config = dict(
    num_hidden_layers=9,
    hidden_size=320,
    num_attention_heads=8,
    num_key_value_heads=4,
    head_dim=32,
    intermediate_size=832,
    vocab_size=32000,
    hidden_act='swiglu',
    norm='rmsnorm',
    norm_place='pre',
    norm_eps=1e-05,
    positions='rope',
    rope_theta=10000.0,
    rope_fraction=0.25,
    qk_norm=True,
    attn_scale=0.207,
    bias='qkv',
    tie_word_embeddings=True,
    parallel_block=False,
    init='trunc',
    init_std_qkv=0.0264,
    init_std_o=0.0,
    init_std_up=0.0264,
    init_std_down=0.0,
    optimizer='muon',
    learning_rate=0.0152,
    lr_mult_o=3.0,
    beta1=0.9,
    lr_head=0.00658,
    max_grad_norm=1.0,
    warmup_steps=0,
    schedule='wsd',
    decay_fraction=0.864,
    decay_shape='linear',
    final_lr_fraction=0.05,
    batch_tokens=131072,
    max_seq_len=256,
    doc_mask=True,
    train_tokens=1066000000,
    max_steps=8133,
    dataset='wikipedia_en',
)
Each number is 500 + 50 x the weight over the matrix's rms, rounded and kept within 0 to 999. Layers, rows and columns count from 0. Numbers have three digits each.

# down: layer 2 MLP down (transposed), 832x320, rms 0.0697, rows 683-688, columns 0-159
# gate: layer 2 MLP gate, 832x320, rms 0.182, rows 684-689, columns 0-159
# up: layer 2 MLP up, 832x320, rms 0.196, rows 684-688, columns 0-159
down683:510410448546477494455567501521500493467506513475539474489448419570460468457440534464558456440583402492536488536592456507570549485488497410482483570506459473456562490563414499589495506517528433525560489506445504429428426505582527476565485497465476479454494542424492473518455551510470461506519519570550552489444559522509501567475335556458521501430534531477452422475506519450534486482510596553503447540599489436555463508534526494559528530478493456513444510454509554509525513519498506
gate684:467519537505427573528511436582559511591500548513529548495489531555538521501523524495482429540514558560402628479508500476594486584554489560559513501508515416484502548570429462460531393475513519559438582533499611518445545550578569478557492464464443532558529599523534550522457517545524465440513396530450475499496511422462491570463522493466528408502558487458530489467464520515504559466532464471532461480511505475425478538432500497436519529406475512459445608579502544579548424501451546
up684:491484440501476528507474439540497593623451505472515464494502519432453487543498580531438507428591553516522477587513527459528484449473560463518588472538521496570507463518440475427497458607454537568536577507460465465521528547592566484552507508415479532537533500542518517521529502483523548550523508450460505560448509462464487515486538507501495465454491525498446506350494484500597599492518490503501479569494531364504505517484492446526514441494505473500542489540591463524499458532453503
down684:477507515542554519490502559488476497513533484526496469430468565436403470540499402538454567486470448476511464499393459557479518519451474536437578517499489445451442493516530496438509510498507493422417513548513513531523554496556549416520512495529382543569442465623465405541591525580573433510470526515508371593436548539528543503510592489409497482503481418534436565475545512474510450523497509473570499509386511482522461454402517578472509501509463586551606518495451481500548525422513487
gate685:481486520516431435549444476470477512508450542469463507483457515593459544588430482424444500522408475426476540468531492543551504569452454531538369584419461425459491475427535516546469462552513583580521528486502453540486448549409389490521487474509456552477522518493483488462533450435540502562503493540517497554466528504484501566466432507520505435505444533490530512515436401515518543517511498600425497508541460570518569597526534483477573441475522594583572566497553493561370514509542487
up685:499514517505536493494437500475495559473576515461518386458459467453414486499542480523453488560537431560496562548477527479487471443563518378491449557494483502465487437554522517496469432549552508470430604547411472569452536537477468523548495563530491536519522411526544568520563441523481463487496500486473538527471541472505493514471473535428540450509543468548473541529510435478472450483485615543544519508538408507491518491553490498445524503562461470470456501522464458564493593515472498
down685:488475568469481493552508521522549489493529426466510423456528512572510475483489422488528455466481398410425458493532511455450500539516434527543519515584486658581473509504469571488461445425491457464507527503499436550541535483475565466492521518429547434542464492574596475507458547514479510432506482529447509555481465562493579551458514557471445442507424525483540518528431530535538556565506472467543469528503411457509542482601372494502512450480498577535539438514513501469481483554518518
gate686:477482482591501468559515518538422536510550488480523529549530576519484462554472408468417643479473581489486465435520542425597535518457460512467458422470529521467435510517495514528479541560519491563535411502493555571405456534530519502529499562479446452536520504465590474525468415483497468586507421514484489563482507535481509483494509486420444548516512464526498497492447443504519481480470413572483557449481470478557504599457452470503484525491455459509480453465511490536471528473473631
up686:460570534468422471511548580503469523386456412516610455603499442444456567531583480450510466440521426577529489434483566576413469541443463536510453597439566491440420396407441431473499508501444511569607532501555542524482460497613504548518482583445543530499488497616541529539512528558475502578496532491535487503498489470471412430548482589511518496445435482511478467527487417474448522463420522477492534467520556441447547430525492433537431522460594435529534456512494482498500522480460563
down686:558504497516487451524457540567452478525372484506474474513544520526493522438425517458531548456527429489456529443527515471478613483502548523540376555471466508481416500463471572453576446465454488513545577534499468545493426534484536490466463494474543546397437474495515487465623537551528443507428531519625536517458442500496527482497496535464458553569484529540437474557578510516474456486475429539485438558451548479543619484549544503523544562553509534512475440522504525465498569447471526
gate687:610505465485473441582513506477461427469412509479436389467420503392484432464464434603434503572477580454557587544554478478512517526479482436502467527413463497473482572453496538477494482466520533571404430418489431534442547427484503463517485536467627484581403446576426535469469496506520566481416494434455486499536498440568535510396496495457563519462607496511593493485479544535543515556434522547484441467516623452420642530501539512503503509620544548500462520534511499494610564480486494
up687:531619458459382457545457487546515400463483537490420409572477544469555430425421493583381522484441414465488537497528534490507586567613515496403458477531436579408462512405464498446444574462477506455502446516450354563478504538551443436463584395450502477520442509465446535487495508459440526548498469368475505475484538445528514601516456511469574548516570501538469536436486586590600400492475534599449428552494615517511600537490418484563518551535500435482445568498502497508584500629508486
down687:389487554546468478538555600465530507583427445476524565536620483521448426440492561580537527475424371483583554500480505554464595604527556472541576464430340534470488481484492460475402606437492357575555539572492511579571443555458370448502496535512485439565539524546447506544555483507530525431346551539591597366547500454484465491525560474465579631539514399421451539383526485552512468408534529471475508444450540477499492498403514357556490416529488478515536545382402562586518564434375512
gate688:564534531485473498508559436515517468477541457518525504457477559594516442573511537508491492465446483530455555534599512487500521488502575479492500472381433519483501495459481537502463457533482493525437473466504441511522473492458567443525569467506514490535552425512520522573440477538433616527529450550450466573473515500555457508549493495516524558513464586551489520504553569493528457407419384419476448497492532446527537514416432513503537536491565431482456458530481429528433489475560588
up688:465521559491530522425476572515494548540543577542447525450537532478488593579511389451557460438598509426512520481404576519514487475591533475459551472590461533442447463460458484524536526504578531531521476483547513436463494437539517434549549428540430474490386566400497502420530568543430551515533531510424495505448598460540557503504537490466595492445435625498493581427460537503436549470493460539486427520452403475491371479543533557533522480503560473525591550518527486435502530523522420
down688:444515533537536487561561473501557493485547465515491471454457500547478496557528437491493473477563545513449433547541477556483602490476529570606434453489470590531508515575601580485477621505455468531399469502432511458413421499581577522491474539480510569538496519557442517424523458540483543569496482394544479493441495503493517489497542517528463516518443569525528457604459488490580526542521458488484572478494477449577509548381457478448577429412406516523482535534406485491538556384571571
gate689:573485493565416533550496435530407525504480484498470530522471506509519436480529456458537482390492478476508570459502585494497527485528526503506481518504442434484537455474503465593494468556461557489437396474448533566514465570424550461437581518453500508454577506469531644396469505607553507440567507437498473505565474565530506506511412605527496470558417441449473546476471543416550531491454497485562433411426496404542485584535552486446542453539529450508526506491404555530463497473478526